Part of a small language model's weights: untied embeddings, 2591 steps.
Each number is 200 + 40 x the weight over its row's rms, rounded and kept within 0 to 999. Layers, rows and columns count from 0. The size before them is the row's rms in percent of the matrix's.

# layer 9 attention output, 224x256, rms 0.0973, rows 0-54, columns 128-255
092,196,232,219,188,194,209,190,220,161,223,201,230,197,164,203,129,247,205,230,152,165,237,175,210,197,161,189,233,186,187,197,194,144,243,130,202,212,162,192,168,186,164,201,185,216,180,203,181,147,191,160,171,227,214,194,173,191,214,185,216,198,209,156,180,136,208,167,120,158,205,180,217,224,183,192,124,209,181,210,87,165,180,153,255,162,208,226,225,192,175,212,231,225,216,227,140,216,240,210,114,188,186,243,274,154,171,219,140,228,251,211,194,242,162,171,202,152,199,235,160,189,138,201,226,188,213,188,199
105,173,198,198,224,200,195,173,143,195,172,185,275,228,151,226,186,192,165,227,185,191,218,155,277,201,251,251,218,189,225,278,180,196,200,220,182,152,206,197,205,165,216,213,199,242,250,247,199,203,233,196,187,242,211,195,214,230,173,161,166,237,142,168,201,182,231,269,179,150,196,172,212,205,174,222,200,228,220,217,183,200,128,206,189,209,215,175,250,208,197,245,214,184,187,244,186,152,177,207,193,181,162,181,185,208,197,241,202,202,199,172,219,166,213,166,134,164,243,159,182,151,228,184,179,148,203,196,183
096,196,218,247,202,249,198,236,192,268,279,211,200,192,189,209,122,174,216,197,146,156,211,207,246,250,246,202,223,174,227,172,162,188,178,167,215,139,255,205,192,163,206,188,182,203,245,269,218,199,185,182,170,216,142,195,248,279,216,170,194,222,189,178,231,167,215,251,159,156,194,178,224,179,164,217,292,134,185,205,250,265,172,227,143,194,140,173,185,189,187,219,137,219,238,179,262,201,156,266,194,234,230,183,196,213,209,205,166,194,191,189,242,159,149,210,227,206,252,177,176,137,181,189,200,201,169,241,276
095,154,161,185,172,213,216,204,190,202,164,243,199,148,177,218,141,260,185,214,197,181,178,265,218,239,172,180,198,190,163,192,214,210,206,273,217,197,199,235,222,234,114,198,203,156,200,186,237,217,235,217,274,210,232,201,162,157,143,200,209,227,136,165,260,182,194,207,99,222,219,172,181,209,160,203,247,231,181,236,144,227,230,223,197,143,135,194,165,206,211,235,167,234,227,246,163,168,199,227,184,195,176,187,221,108,199,221,188,176,201,201,200,233,160,216,241,190,171,270,117,160,159,229,154,153,185,209,186
097,192,234,246,218,172,203,200,245,171,156,186,263,164,180,216,220,214,155,213,183,201,195,238,196,203,195,155,198,221,182,209,167,199,192,255,167,177,183,198,190,144,248,185,149,227,271,244,147,154,181,268,207,182,201,166,266,207,184,153,181,154,173,210,121,188,206,171,170,188,273,250,224,247,184,194,189,240,160,256,221,170,205,188,276,144,188,175,195,180,169,193,211,194,248,182,198,136,227,127,261,274,184,199,187,198,159,191,144,196,173,240,202,183,143,226,219,219,250,161,241,177,176,239,149,174,137,146,252
104,149,156,178,227,185,209,233,164,180,244,188,179,218,202,200,202,112,204,179,149,164,172,225,167,179,163,237,190,193,182,180,201,179,237,227,216,190,183,220,239,232,246,263,215,190,209,226,139,218,143,162,299,205,268,193,198,179,280,135,233,189,230,152,197,273,194,173,140,198,203,180,191,175,191,177,184,167,315,166,172,163,233,163,251,238,190,195,240,190,189,203,176,186,216,157,211,208,178,217,226,166,216,190,227,127,187,242,239,210,177,168,198,222,224,206,183,226,205,175,190,202,225,168,190,137,187,239,201
100,228,234,236,135,194,140,211,168,231,148,165,214,191,210,182,222,260,161,213,213,243,196,184,213,178,182,208,197,93,155,243,121,233,164,185,190,229,184,130,228,207,132,160,205,168,212,239,231,200,245,212,206,194,187,222,219,172,225,181,268,245,193,206,179,182,192,237,117,231,203,192,205,117,183,199,227,238,182,177,203,199,238,196,226,234,283,173,213,143,248,216,167,202,154,165,206,188,202,155,234,179,197,208,165,133,185,166,206,157,259,117,213,265,226,173,169,223,216,208,165,173,192,221,238,211,140,202,223
101,180,214,147,235,221,193,110,135,235,224,168,136,201,215,189,260,177,161,201,201,154,172,160,207,217,258,222,151,162,200,218,253,264,109,251,189,152,128,234,282,144,215,130,241,260,230,217,203,170,193,152,225,178,139,233,195,174,195,218,282,220,202,216,215,234,214,167,180,256,201,214,173,202,155,241,176,218,177,160,240,238,248,134,136,181,192,209,243,197,115,239,149,187,165,203,232,186,191,195,186,161,184,169,185,228,245,220,152,218,175,134,203,187,225,196,170,163,172,200,232,147,265,168,211,193,263,230,232
103,244,251,168,218,228,156,191,215,166,224,152,164,160,165,178,149,198,229,260,177,236,183,148,178,135,175,199,153,206,208,173,206,203,202,218,182,236,200,218,269,216,222,177,191,197,221,145,224,114,201,196,240,211,232,209,162,211,166,210,251,180,138,248,115,227,236,155,198,175,132,211,213,167,197,202,218,202,225,197,192,229,222,193,187,235,208,188,218,195,214,194,246,242,206,158,255,225,289,144,160,179,216,263,226,159,196,190,241,237,214,198,194,180,176,175,130,280,253,211,227,162,193,184,215,277,186,210,248
097,232,202,168,182,258,194,200,242,169,112,208,173,171,231,177,203,208,212,142,168,141,214,201,241,191,236,209,166,168,236,260,175,250,144,240,235,196,211,199,124,167,201,244,208,195,167,171,173,220,215,236,157,187,209,206,327,226,237,202,162,202,195,239,168,227,229,121,219,186,217,228,202,238,217,199,135,227,261,269,228,189,168,229,197,218,200,236,221,173,205,226,159,182,203,152,251,231,157,163,242,185,199,194,181,262,169,209,213,150,151,228,215,219,268,213,202,213,178,220,231,202,241,152,231,229,156,187,218
099,257,173,156,190,200,239,175,225,180,160,217,178,272,157,241,199,185,225,256,235,234,199,140,207,253,202,193,162,180,182,130,195,140,169,259,162,236,165,212,164,214,199,184,175,198,254,235,180,209,191,218,212,179,197,203,205,248,157,124,138,139,132,198,212,220,224,209,194,177,207,218,256,222,228,229,173,226,215,241,209,201,154,213,264,190,201,243,208,214,250,196,212,256,199,165,229,232,119,210,167,126,205,210,231,161,177,185,242,213,149,177,177,246,170,185,227,293,202,196,255,232,184,195,214,231,209,134,249
097,186,206,142,192,211,222,221,139,167,135,174,262,165,171,193,141,175,237,209,190,177,248,211,170,225,183,114,165,158,207,191,199,228,236,191,161,149,171,217,127,205,210,195,234,229,262,204,180,225,244,233,164,101,176,167,141,209,171,242,160,226,250,209,170,196,214,228,232,185,125,186,175,219,256,198,200,241,169,169,236,207,195,175,217,183,154,237,176,158,154,240,186,243,238,149,273,151,124,173,125,182,167,225,203,146,138,217,224,168,174,138,231,184,243,132,203,185,209,177,135,217,210,203,187,214,173,213,233
104,180,164,148,238,244,169,163,174,174,204,186,210,249,188,181,220,166,251,228,259,244,171,186,185,242,172,159,202,163,214,226,130,289,199,219,192,183,183,185,171,210,195,227,147,183,189,226,229,211,201,136,210,197,211,229,185,229,202,195,220,227,205,187,229,162,187,296,163,260,271,179,167,189,258,186,203,197,228,273,188,239,247,210,231,202,213,178,167,174,279,203,226,259,143,257,252,195,263,240,196,215,220,178,237,171,237,187,167,202,191,204,151,171,193,183,193,253,225,194,161,219,247,200,153,196,165,183,216
103,214,229,213,259,215,263,181,137,226,185,164,162,290,230,237,168,225,209,136,212,240,199,206,173,222,268,201,174,237,255,150,221,129,189,205,256,142,190,275,258,202,117,284,171,157,165,201,184,216,167,210,215,174,199,180,197,207,239,235,182,225,160,142,151,262,265,225,268,210,67,207,302,197,180,210,156,202,233,182,174,155,165,159,197,232,176,154,234,225,149,170,176,231,251,201,208,191,190,207,177,166,248,171,193,193,160,215,205,143,222,202,192,258,128,183,203,216,233,209,241,212,202,176,193,256,119,219,253
098,212,159,174,242,204,211,133,228,155,187,231,234,151,253,203,241,175,184,247,177,195,214,164,208,222,238,249,205,166,195,177,158,206,195,284,232,233,231,226,340,265,200,204,246,196,212,214,168,184,196,216,164,236,255,235,200,174,180,246,257,198,158,185,146,123,263,115,147,216,152,186,195,170,191,224,202,181,251,158,191,259,241,205,205,155,176,135,216,257,250,238,171,255,209,171,146,165,240,194,179,212,144,229,238,185,204,170,204,194,215,187,226,166,181,202,235,201,181,228,145,223,199,221,206,245,183,173,200
103,225,183,209,264,206,183,160,241,179,253,249,243,204,251,263,194,239,213,208,198,153,229,207,225,178,158,178,221,230,292,212,220,212,170,178,202,244,203,169,242,261,180,221,190,150,136,269,187,258,231,249,218,221,183,192,224,154,209,189,177,173,226,188,193,244,132,227,166,186,146,190,180,200,254,251,135,161,230,192,199,134,207,181,195,215,169,259,233,219,276,214,274,115,163,145,260,179,220,178,229,241,201,205,143,209,199,178,238,222,194,191,138,161,193,197,196,167,152,211,178,197,254,231,208,203,141,234,197
104,225,214,145,170,183,163,218,246,167,254,192,156,173,186,255,229,199,261,215,221,216,253,177,180,270,186,199,220,159,172,209,189,112,215,132,239,199,212,238,221,199,217,210,202,202,201,142,188,142,173,224,215,241,258,218,194,301,204,185,225,207,200,195,234,215,249,198,203,186,213,195,196,169,239,201,224,197,184,189,219,132,136,211,196,181,239,182,119,195,169,192,202,217,206,175,184,258,190,259,241,179,244,241,166,229,183,189,204,239,181,232,238,229,256,144,194,210,195,170,167,176,209,186,181,221,193,230,207
104,189,209,133,123,231,171,225,172,204,297,261,194,276,241,101,201,187,170,220,183,146,178,156,223,196,155,292,252,234,217,205,180,257,160,261,232,205,141,198,186,163,178,207,272,214,186,206,211,149,178,150,178,195,283,173,201,185,188,149,234,213,227,179,275,265,164,196,162,217,216,147,187,264,192,208,268,207,134,222,186,209,222,260,245,148,177,200,196,154,176,190,227,206,164,216,235,216,215,245,202,266,209,176,219,159,197,207,218,160,220,191,206,245,169,192,217,183,199,237,197,257,189,235,177,151,98,247,173
095,223,208,214,187,160,181,202,252,186,288,201,135,138,219,157,188,225,232,231,106,168,261,205,289,133,184,175,149,208,172,169,193,244,211,165,225,170,247,196,161,297,153,137,183,246,197,161,178,213,195,194,194,150,194,204,182,182,298,166,224,148,242,213,199,200,202,202,183,217,199,227,108,250,213,240,201,163,127,196,223,209,168,195,184,178,176,226,157,161,216,168,242,160,233,163,191,190,236,195,196,188,189,251,114,237,245,168,167,224,259,192,201,199,245,205,219,176,215,232,205,188,153,203,188,178,243,169,180
110,161,162,195,179,263,153,162,217,194,177,198,200,246,186,208,228,171,207,205,185,186,236,206,222,203,228,199,220,178,176,161,192,205,185,188,198,253,219,251,193,237,198,165,216,270,150,156,146,206,228,164,235,197,177,164,248,173,238,256,186,152,208,198,161,218,177,250,219,200,191,226,241,192,201,241,200,218,183,163,202,182,244,147,263,231,152,175,152,141,239,158,170,160,162,247,232,170,193,195,213,193,193,189,204,234,176,199,236,229,233,237,226,291,178,116,151,146,169,195,219,228,225,205,249,220,269,256,168
091,201,220,257,246,134,178,145,136,151,210,197,139,212,229,254,207,143,212,214,180,178,200,179,179,194,192,134,251,276,223,187,162,222,253,239,192,157,123,203,217,173,191,177,236,172,197,165,202,187,249,237,208,178,189,194,185,217,198,219,208,148,159,161,162,157,205,223,227,174,134,204,206,194,188,163,224,162,201,230,245,184,142,214,156,208,191,186,250,192,200,199,232,173,195,256,222,174,174,201,172,192,265,199,245,210,166,190,248,207,235,176,197,199,223,168,178,121,142,275,241,213,133,174,186,207,178,166,188
096,198,134,183,197,211,225,175,170,264,258,204,160,190,177,200,220,144,248,219,218,170,224,151,209,176,185,229,152,219,271,238,184,179,217,219,225,187,174,167,133,169,228,212,256,198,265,237,205,183,209,223,198,162,141,257,178,227,257,198,149,225,206,213,212,219,203,171,169,207,188,170,186,224,225,250,169,200,173,281,205,307,155,165,153,208,185,218,217,147,218,246,250,221,146,178,197,184,255,254,149,247,221,170,214,222,130,201,190,177,150,176,229,193,179,176,115,223,229,220,210,229,239,182,226,168,186,179,216
099,243,231,196,167,228,253,189,238,212,216,239,224,238,174,160,180,182,239,140,206,193,219,220,282,218,198,221,165,179,200,148,156,173,232,303,283,219,200,160,264,218,182,185,212,180,230,300,217,190,234,215,181,174,181,287,218,260,266,161,201,182,184,257,155,211,197,156,188,168,192,242,144,137,168,181,213,203,194,154,162,197,219,253,249,198,199,211,247,231,176,161,210,198,193,219,194,186,174,179,185,237,183,211,188,202,205,147,161,217,187,170,148,169,233,198,199,184,212,162,200,240,170,98,170,231,255,220,206
106,237,226,250,199,265,199,145,210,164,191,208,206,232,154,191,125,264,170,163,157,243,204,211,184,177,218,238,194,232,223,266,221,188,183,159,189,192,175,237,182,182,198,152,156,184,179,161,221,204,221,215,167,261,213,204,133,168,159,200,219,92,203,206,224,233,218,220,164,261,191,206,240,239,208,195,130,203,207,218,145,255,231,187,185,132,196,199,175,184,204,192,200,271,110,240,201,160,169,161,171,239,248,186,285,192,231,133,209,207,238,226,217,175,188,156,188,245,242,129,204,228,199,241,97,187,223,232,186
098,158,204,215,224,208,178,243,163,139,161,207,120,193,206,226,210,212,178,259,220,176,213,162,261,209,235,276,224,242,168,149,275,171,225,192,181,241,203,131,146,203,206,223,198,158,278,175,221,178,204,233,168,154,263,251,189,163,126,260,236,149,182,155,173,189,229,193,156,176,197,192,194,212,204,226,171,192,201,218,176,165,123,237,214,252,194,176,172,266,153,175,173,175,219,206,222,173,210,172,218,186,272,222,175,172,249,255,182,204,175,247,130,244,149,156,177,198,221,260,200,212,222,186,197,252,235,189,196
098,243,191,213,217,212,188,261,185,185,251,172,215,186,200,196,226,217,209,226,182,213,248,200,226,271,214,279,211,234,176,185,209,252,172,216,192,186,238,158,163,184,159,258,226,173,197,166,210,245,244,188,215,162,277,153,246,163,224,150,206,200,146,218,186,222,219,163,209,172,205,192,173,180,147,223,267,174,280,217,255,166,167,190,205,198,251,168,243,192,215,305,226,205,205,229,214,238,207,193,155,211,204,182,162,222,210,254,170,229,182,207,187,212,185,186,221,161,155,209,205,203,230,200,260,232,164,208,172
097,224,153,253,191,232,148,277,190,138,222,199,274,188,212,252,173,170,225,170,197,93,235,236,187,217,183,193,192,166,152,207,196,290,187,221,209,200,248,231,234,149,237,189,248,174,164,147,210,198,136,214,129,255,272,261,213,185,277,255,206,146,209,197,160,202,263,244,203,176,156,154,227,177,231,255,204,189,157,218,219,167,207,196,208,227,208,204,160,226,165,221,178,143,239,245,180,188,198,163,179,168,149,272,168,196,167,153,195,184,152,178,269,159,230,160,220,231,227,231,145,107,196,211,212,236,232,278,190
088,177,213,177,196,244,189,248,203,187,211,233,245,114,222,267,231,222,210,206,155,243,242,189,229,140,292,215,225,195,207,138,274,174,211,196,190,219,181,155,209,268,184,209,233,170,194,168,199,222,239,220,169,175,184,253,203,202,269,287,134,198,166,159,175,205,221,228,225,163,149,162,194,269,221,208,251,181,209,153,236,232,210,231,238,155,206,299,160,217,180,211,188,262,173,246,202,211,144,156,189,205,184,91,246,248,211,273,232,160,235,225,148,198,185,239,179,138,163,208,215,162,242,140,248,203,214,158,213
099,162,226,254,202,196,248,253,225,197,261,142,119,244,209,148,222,159,213,173,194,226,190,107,254,213,180,262,194,152,202,240,160,251,244,223,189,196,157,160,180,195,234,229,177,160,206,195,197,305,200,215,147,168,275,192,224,167,174,199,183,204,222,271,170,170,200,237,140,176,204,202,175,210,168,132,240,194,204,190,205,207,221,152,139,214,213,241,192,218,202,190,198,205,181,165,199,245,209,162,225,161,213,251,203,219,213,195,228,191,137,184,209,254,244,262,204,243,146,230,260,202,192,230,212,178,253,206,136
104,210,200,238,226,186,242,129,162,208,276,153,175,176,246,210,179,190,189,175,216,218,220,225,160,180,142,267,222,237,190,239,236,251,152,182,253,200,223,209,275,212,160,188,195,181,209,282,211,217,234,202,189,203,192,185,245,221,158,213,228,220,205,173,132,167,162,206,218,196,258,329,175,191,168,214,213,209,179,201,207,236,188,216,180,144,194,198,256,271,263,200,206,239,202,184,201,181,169,176,210,153,249,214,256,202,222,187,210,187,147,213,166,181,191,118,181,222,180,197,194,154,257,181,205,265,232,256,172
097,207,235,183,221,156,178,110,149,194,173,223,221,217,172,190,154,217,202,205,230,239,221,230,155,226,214,129,275,186,203,164,206,165,223,279,175,214,154,202,150,188,252,176,169,154,206,183,182,191,208,202,184,234,166,229,228,207,191,236,249,232,197,262,131,218,199,221,238,213,176,188,238,232,217,171,219,215,180,222,232,230,188,179,181,236,145,221,148,242,207,170,166,189,124,184,288,210,204,205,166,191,254,208,223,203,211,198,185,260,169,193,194,175,168,162,158,175,173,175,203,168,200,145,165,177,235,197,153
101,215,183,174,210,248,241,167,137,198,201,202,181,227,141,231,125,143,195,216,186,174,145,168,233,267,157,154,185,206,197,224,137,232,189,184,185,228,215,236,167,173,265,189,207,207,169,275,175,203,251,219,220,184,189,184,240,223,132,190,204,155,202,247,191,217,200,192,201,223,232,176,197,160,219,142,161,149,210,175,192,237,205,153,167,156,194,191,249,157,195,187,229,166,157,190,171,167,195,212,237,180,211,266,218,182,195,247,231,198,189,289,203,206,177,242,229,218,228,148,154,239,252,149,98,238,199,192,206
093,183,221,235,214,183,226,241,216,184,217,201,231,193,67,254,238,239,210,168,191,227,150,186,253,213,186,211,191,198,152,154,131,166,147,83,156,211,191,256,240,258,122,149,185,188,176,235,236,186,195,166,226,200,192,222,229,184,208,168,317,171,195,234,215,165,216,240,194,215,185,154,274,234,221,184,156,150,207,154,203,191,217,190,203,246,242,171,206,167,152,161,190,187,170,204,201,194,191,195,144,176,165,215,194,234,263,186,239,205,244,150,233,186,207,186,217,196,211,178,212,209,132,244,203,211,173,261,164
101,197,164,206,213,138,178,180,260,191,163,160,188,212,187,130,198,253,205,197,219,235,242,151,180,157,139,249,162,155,226,150,180,215,174,216,201,256,178,217,181,247,314,211,256,208,189,173,224,232,204,178,192,222,188,254,184,219,199,157,158,229,157,209,96,189,216,196,278,202,264,213,187,173,224,234,218,86,244,215,102,242,182,222,248,221,177,233,156,214,225,261,236,206,296,230,175,178,191,205,223,226,189,176,130,179,229,208,166,233,203,201,221,285,196,219,202,190,185,236,198,183,249,220,172,242,278,215,201
101,224,252,212,225,186,258,146,288,201,183,246,185,210,202,195,239,265,207,228,201,265,190,184,202,256,235,181,227,153,188,220,259,186,193,200,118,183,224,244,176,221,274,198,224,157,246,171,281,212,259,209,229,229,233,257,177,173,255,243,167,180,174,127,172,207,195,144,180,225,238,232,211,199,235,207,130,160,185,208,197,196,186,177,194,223,154,274,201,179,194,180,192,195,223,261,227,216,154,217,211,259,224,242,147,203,219,90,163,198,185,160,154,198,188,165,150,146,169,184,194,162,223,191,216,164,223,156,244
100,221,119,208,177,209,184,196,222,199,149,197,214,243,228,211,253,187,182,170,231,196,226,239,206,173,260,176,211,190,208,188,242,127,253,179,219,210,181,247,171,183,249,179,187,176,225,185,263,199,168,221,145,181,272,258,121,242,209,217,186,145,191,160,189,293,179,224,264,181,172,233,200,243,181,187,191,206,170,204,252,200,211,177,218,139,220,234,138,220,135,144,220,195,249,248,225,156,157,230,241,163,227,170,190,189,158,131,204,167,254,236,193,185,195,241,219,241,213,218,159,191,171,169,249,193,189,183,152
101,210,220,221,189,156,154,193,195,172,262,189,266,127,226,177,195,180,205,267,243,248,205,140,208,127,178,177,204,240,186,233,247,212,180,258,151,196,108,294,222,206,185,213,211,219,256,202,206,228,199,194,245,171,218,145,177,211,255,173,248,198,172,225,181,160,188,198,225,182,256,251,246,167,252,195,186,185,170,229,197,182,177,200,149,210,177,212,263,197,180,197,247,213,192,200,231,204,185,219,188,208,195,196,235,176,222,169,282,218,217,137,269,168,139,190,244,172,216,185,232,183,230,180,181,192,250,174,183
101,227,182,223,160,234,262,209,123,177,194,276,229,239,159,225,158,167,223,223,170,186,191,229,212,180,183,188,285,173,188,194,190,135,257,205,207,242,198,192,174,203,256,175,184,197,158,199,218,229,227,188,184,150,194,259,221,150,207,221,271,164,134,180,252,150,214,214,185,204,177,96,161,189,112,207,183,224,223,186,159,191,250,219,251,231,141,199,191,240,131,258,186,222,197,193,175,206,185,236,245,196,205,187,212,231,201,222,161,210,208,194,125,219,230,182,245,196,169,179,187,189,222,284,232,131,259,186,225
097,159,205,182,175,194,189,148,198,104,281,191,147,262,198,193,202,317,186,232,139,193,214,248,194,219,178,195,173,241,183,210,195,105,206,157,212,238,191,221,138,203,176,258,216,243,220,210,247,189,166,197,222,197,116,138,193,182,212,128,156,239,201,201,178,223,192,233,162,218,227,180,219,117,210,210,222,219,190,236,149,179,136,188,223,205,229,196,171,192,186,150,195,240,219,187,257,245,168,223,149,171,243,224,189,148,185,169,203,201,227,176,200,260,235,178,168,210,260,157,238,256,145,200,210,179,159,144,188
089,190,203,206,223,233,255,240,188,278,279,203,155,208,199,217,238,201,225,140,156,231,216,188,221,182,188,224,213,197,101,238,217,244,159,206,225,149,190,260,192,194,246,222,216,282,240,210,186,155,197,184,200,213,189,223,169,223,225,190,222,179,267,221,264,232,206,210,233,190,181,188,209,184,236,187,215,187,186,213,164,180,219,237,188,239,266,220,228,242,154,148,157,228,154,220,207,171,205,245,172,196,211,190,261,261,113,221,166,203,191,173,228,176,212,212,193,224,135,259,217,213,104,127,189,220,212,156,217
106,177,218,193,270,203,233,172,210,162,178,239,150,238,178,201,182,148,209,121,178,199,174,192,174,178,141,217,186,189,226,213,229,204,238,190,191,199,161,194,152,226,210,192,139,200,210,203,149,141,248,197,151,192,188,204,178,147,230,205,216,192,214,163,160,189,174,242,188,212,266,223,234,182,240,235,181,212,218,233,196,219,271,159,228,180,218,223,175,149,146,212,249,208,224,191,199,239,173,174,159,263,261,205,174,202,245,165,261,194,167,208,189,214,168,190,236,211,184,235,199,238,228,220,198,183,197,143,221
102,215,186,215,193,253,212,199,205,215,227,127,253,266,175,224,200,227,197,225,131,252,180,207,252,194,192,182,149,209,228,243,250,148,176,206,162,261,213,233,168,177,175,197,218,196,132,223,204,225,161,262,168,196,204,231,199,197,129,206,191,211,162,234,186,239,219,169,198,230,160,224,198,230,236,230,142,182,125,168,216,263,133,236,207,193,244,278,256,216,169,200,197,213,172,239,230,215,207,228,175,222,249,187,254,175,172,218,111,203,229,223,230,152,209,221,187,146,211,189,198,173,247,148,202,228,223,188,223
099,250,195,153,205,239,188,200,206,212,215,194,239,192,188,218,216,206,240,205,213,264,191,195,153,224,198,225,195,186,217,155,222,175,191,215,134,189,242,190,160,108,156,142,177,193,218,206,188,204,222,205,214,194,214,177,201,182,179,229,220,190,209,247,196,137,172,233,217,225,195,215,166,217,266,183,198,196,206,208,236,271,226,191,231,204,229,229,112,138,165,233,225,224,263,156,217,180,254,227,230,253,231,248,180,234,258,178,190,216,206,175,231,198,179,228,224,192,191,261,204,169,178,169,178,195,254,223,168
101,204,200,243,232,146,194,201,252,228,228,158,164,226,235,258,227,235,130,178,157,206,148,236,198,107,181,182,180,207,241,175,189,276,231,175,238,186,200,212,213,150,202,189,245,239,185,233,244,196,178,214,168,228,197,175,245,156,229,188,154,225,206,171,264,190,178,207,176,177,169,258,178,241,154,178,223,163,230,170,227,166,124,152,182,209,153,224,197,137,225,229,191,223,295,177,168,166,187,204,204,194,213,164,201,202,168,169,149,208,221,211,209,199,240,187,218,171,154,190,175,180,172,178,209,245,194,210,184
101,228,179,220,179,221,212,145,197,163,215,207,224,219,234,145,197,135,148,266,231,216,152,205,171,217,213,236,159,172,171,206,165,249,194,164,225,210,233,168,216,200,182,216,195,191,184,179,223,207,234,242,190,200,226,142,232,222,172,135,204,188,208,189,179,213,205,177,237,228,251,218,213,211,274,204,272,257,183,142,251,208,172,247,154,217,225,222,205,221,223,230,145,185,225,193,159,158,225,218,219,250,214,145,234,181,216,184,174,174,183,169,267,171,224,149,262,170,163,190,207,153,249,243,240,188,223,160,234
102,193,239,205,240,251,166,250,164,230,235,168,198,170,214,253,197,230,122,230,202,165,192,311,249,140,193,217,178,143,137,228,167,202,252,228,213,237,212,220,183,153,205,209,215,180,246,230,232,195,216,216,216,193,216,173,225,179,251,226,223,169,187,205,171,154,197,116,175,224,229,206,185,224,246,239,161,224,254,134,234,116,199,218,239,245,162,208,234,147,181,144,198,260,221,176,146,176,209,220,199,204,247,223,224,242,192,159,218,152,254,227,200,202,144,209,202,184,235,223,253,174,230,129,225,146,225,169,149
091,185,186,215,199,217,172,182,198,192,259,212,185,254,212,203,205,142,220,261,244,201,259,186,148,234,218,121,230,180,188,228,188,168,181,183,148,211,254,223,205,188,167,185,219,207,160,256,187,200,153,132,233,191,194,258,154,217,230,162,238,210,198,154,196,207,159,219,185,129,225,205,249,163,173,199,244,268,174,137,189,147,246,191,146,266,231,179,227,232,236,178,252,142,154,181,227,169,168,215,194,235,200,198,174,210,215,268,225,159,173,234,290,211,250,159,142,179,191,241,172,244,187,141,197,154,159,233,228
107,294,254,152,172,241,224,180,126,238,195,173,218,168,190,229,160,197,227,178,229,250,158,152,250,201,148,184,191,239,204,188,210,211,188,242,143,222,213,213,189,179,218,147,196,242,206,175,197,213,176,183,190,257,243,224,168,182,214,177,222,172,111,224,197,245,252,191,142,178,165,231,208,189,237,202,223,279,246,209,251,216,196,263,202,190,162,191,177,234,190,201,168,193,228,245,236,181,228,150,185,187,217,209,202,152,224,143,202,137,200,168,221,189,185,191,154,197,150,178,210,199,152,172,177,172,156,189,175
107,184,182,102,191,221,230,277,154,142,173,208,207,266,153,134,209,229,173,179,211,171,191,213,243,195,197,214,208,211,170,240,211,191,236,179,213,265,172,189,227,146,232,151,168,215,233,223,190,192,159,162,199,200,194,179,204,149,276,179,199,185,189,169,224,182,216,209,191,205,237,192,176,235,181,177,203,273,181,139,187,157,203,145,250,276,181,267,200,215,200,191,233,213,205,219,203,211,226,217,140,166,264,188,247,144,142,241,205,209,186,141,158,239,181,200,225,220,211,197,113,242,256,244,208,179,214,220,236
103,212,181,259,184,230,153,227,235,155,223,215,164,202,170,159,164,218,172,247,171,239,237,175,243,222,177,167,197,202,197,194,193,165,199,164,189,165,212,217,163,200,234,170,152,182,277,178,206,225,204,190,159,176,177,208,227,157,221,132,222,168,224,183,183,129,189,177,223,174,198,184,209,136,174,161,208,226,206,200,204,212,230,242,179,218,160,220,192,168,207,188,157,312,199,212,224,184,190,177,205,213,235,236,222,234,178,165,242,178,160,205,209,220,203,200,257,210,278,155,257,159,171,203,205,257,205,144,139
097,168,233,192,240,164,207,187,237,178,192,151,167,129,178,242,97,234,200,224,179,184,227,236,168,203,250,207,195,208,258,224,142,221,177,161,175,254,192,199,182,178,210,130,264,178,200,199,192,201,187,245,193,174,229,239,228,216,241,211,251,212,200,210,212,162,208,191,180,134,199,92,229,196,213,237,199,229,253,117,235,219,224,213,219,226,210,184,208,277,219,170,225,257,193,194,241,187,163,206,155,203,160,197,174,180,236,154,267,243,210,221,135,241,178,162,220,197,232,199,177,146,215,168,175,174,239,247,237
106,217,199,227,145,232,282,188,212,236,266,159,215,109,205,193,203,245,197,233,265,225,244,171,141,231,236,233,269,188,221,157,206,136,145,208,219,268,218,195,195,209,192,189,187,221,242,228,290,204,213,164,167,191,261,203,221,241,183,218,202,172,252,248,178,187,252,232,178,168,168,217,204,207,258,222,202,219,125,289,187,232,262,215,183,197,240,221,230,177,127,197,164,218,194,156,126,204,217,250,245,240,153,206,203,204,202,212,150,235,256,251,165,218,199,204,177,161,187,141,191,172,207,202,187,260,157,187,166
103,153,225,201,208,186,163,238,136,177,192,126,231,206,226,174,212,215,180,220,222,240,134,192,209,220,158,279,206,250,209,225,233,142,169,173,258,171,187,226,233,219,171,193,190,154,244,188,190,221,188,180,214,213,245,208,236,206,230,311,225,176,221,248,219,225,157,170,218,168,190,197,272,230,166,211,207,142,152,192,241,181,194,168,254,290,189,197,189,189,221,167,204,279,159,160,229,138,232,193,170,234,166,234,245,235,184,187,198,204,215,227,289,247,280,201,179,117,265,221,235,245,208,209,160,183,221,212,219
108,221,160,197,144,187,184,172,231,258,176,194,228,235,245,206,208,179,229,231,160,226,178,194,205,139,189,238,201,240,179,160,148,205,205,220,166,230,208,170,170,156,200,278,156,243,163,198,173,204,178,228,230,160,221,194,141,244,203,228,212,194,268,228,210,245,203,166,192,230,211,145,188,149,181,227,158,233,160,171,214,214,170,182,201,163,206,226,197,201,273,145,184,152,202,247,202,103,163,254,238,157,245,158,214,194,247,195,172,210,224,173,214,242,217,147,212,175,200,216,203,250,176,157,197,249,195,130,187
100,170,251,191,179,225,163,212,228,207,232,166,144,154,244,261,211,193,229,179,243,168,228,267,175,179,232,126,174,236,166,192,153,134,222,249,251,156,126,190,140,177,190,136,238,180,204,165,151,233,210,169,91,170,148,207,183,191,160,168,268,198,174,170,146,183,223,188,177,141,246,236,239,184,202,218,228,155,173,213,197,203,203,219,180,174,221,174,232,200,264,173,189,254,257,249,199,159,260,136,175,137,234,204,207,204,228,243,221,212,159,235,184,258,172,196,216,145,187,167,233,211,150,243,270,195,236,222,177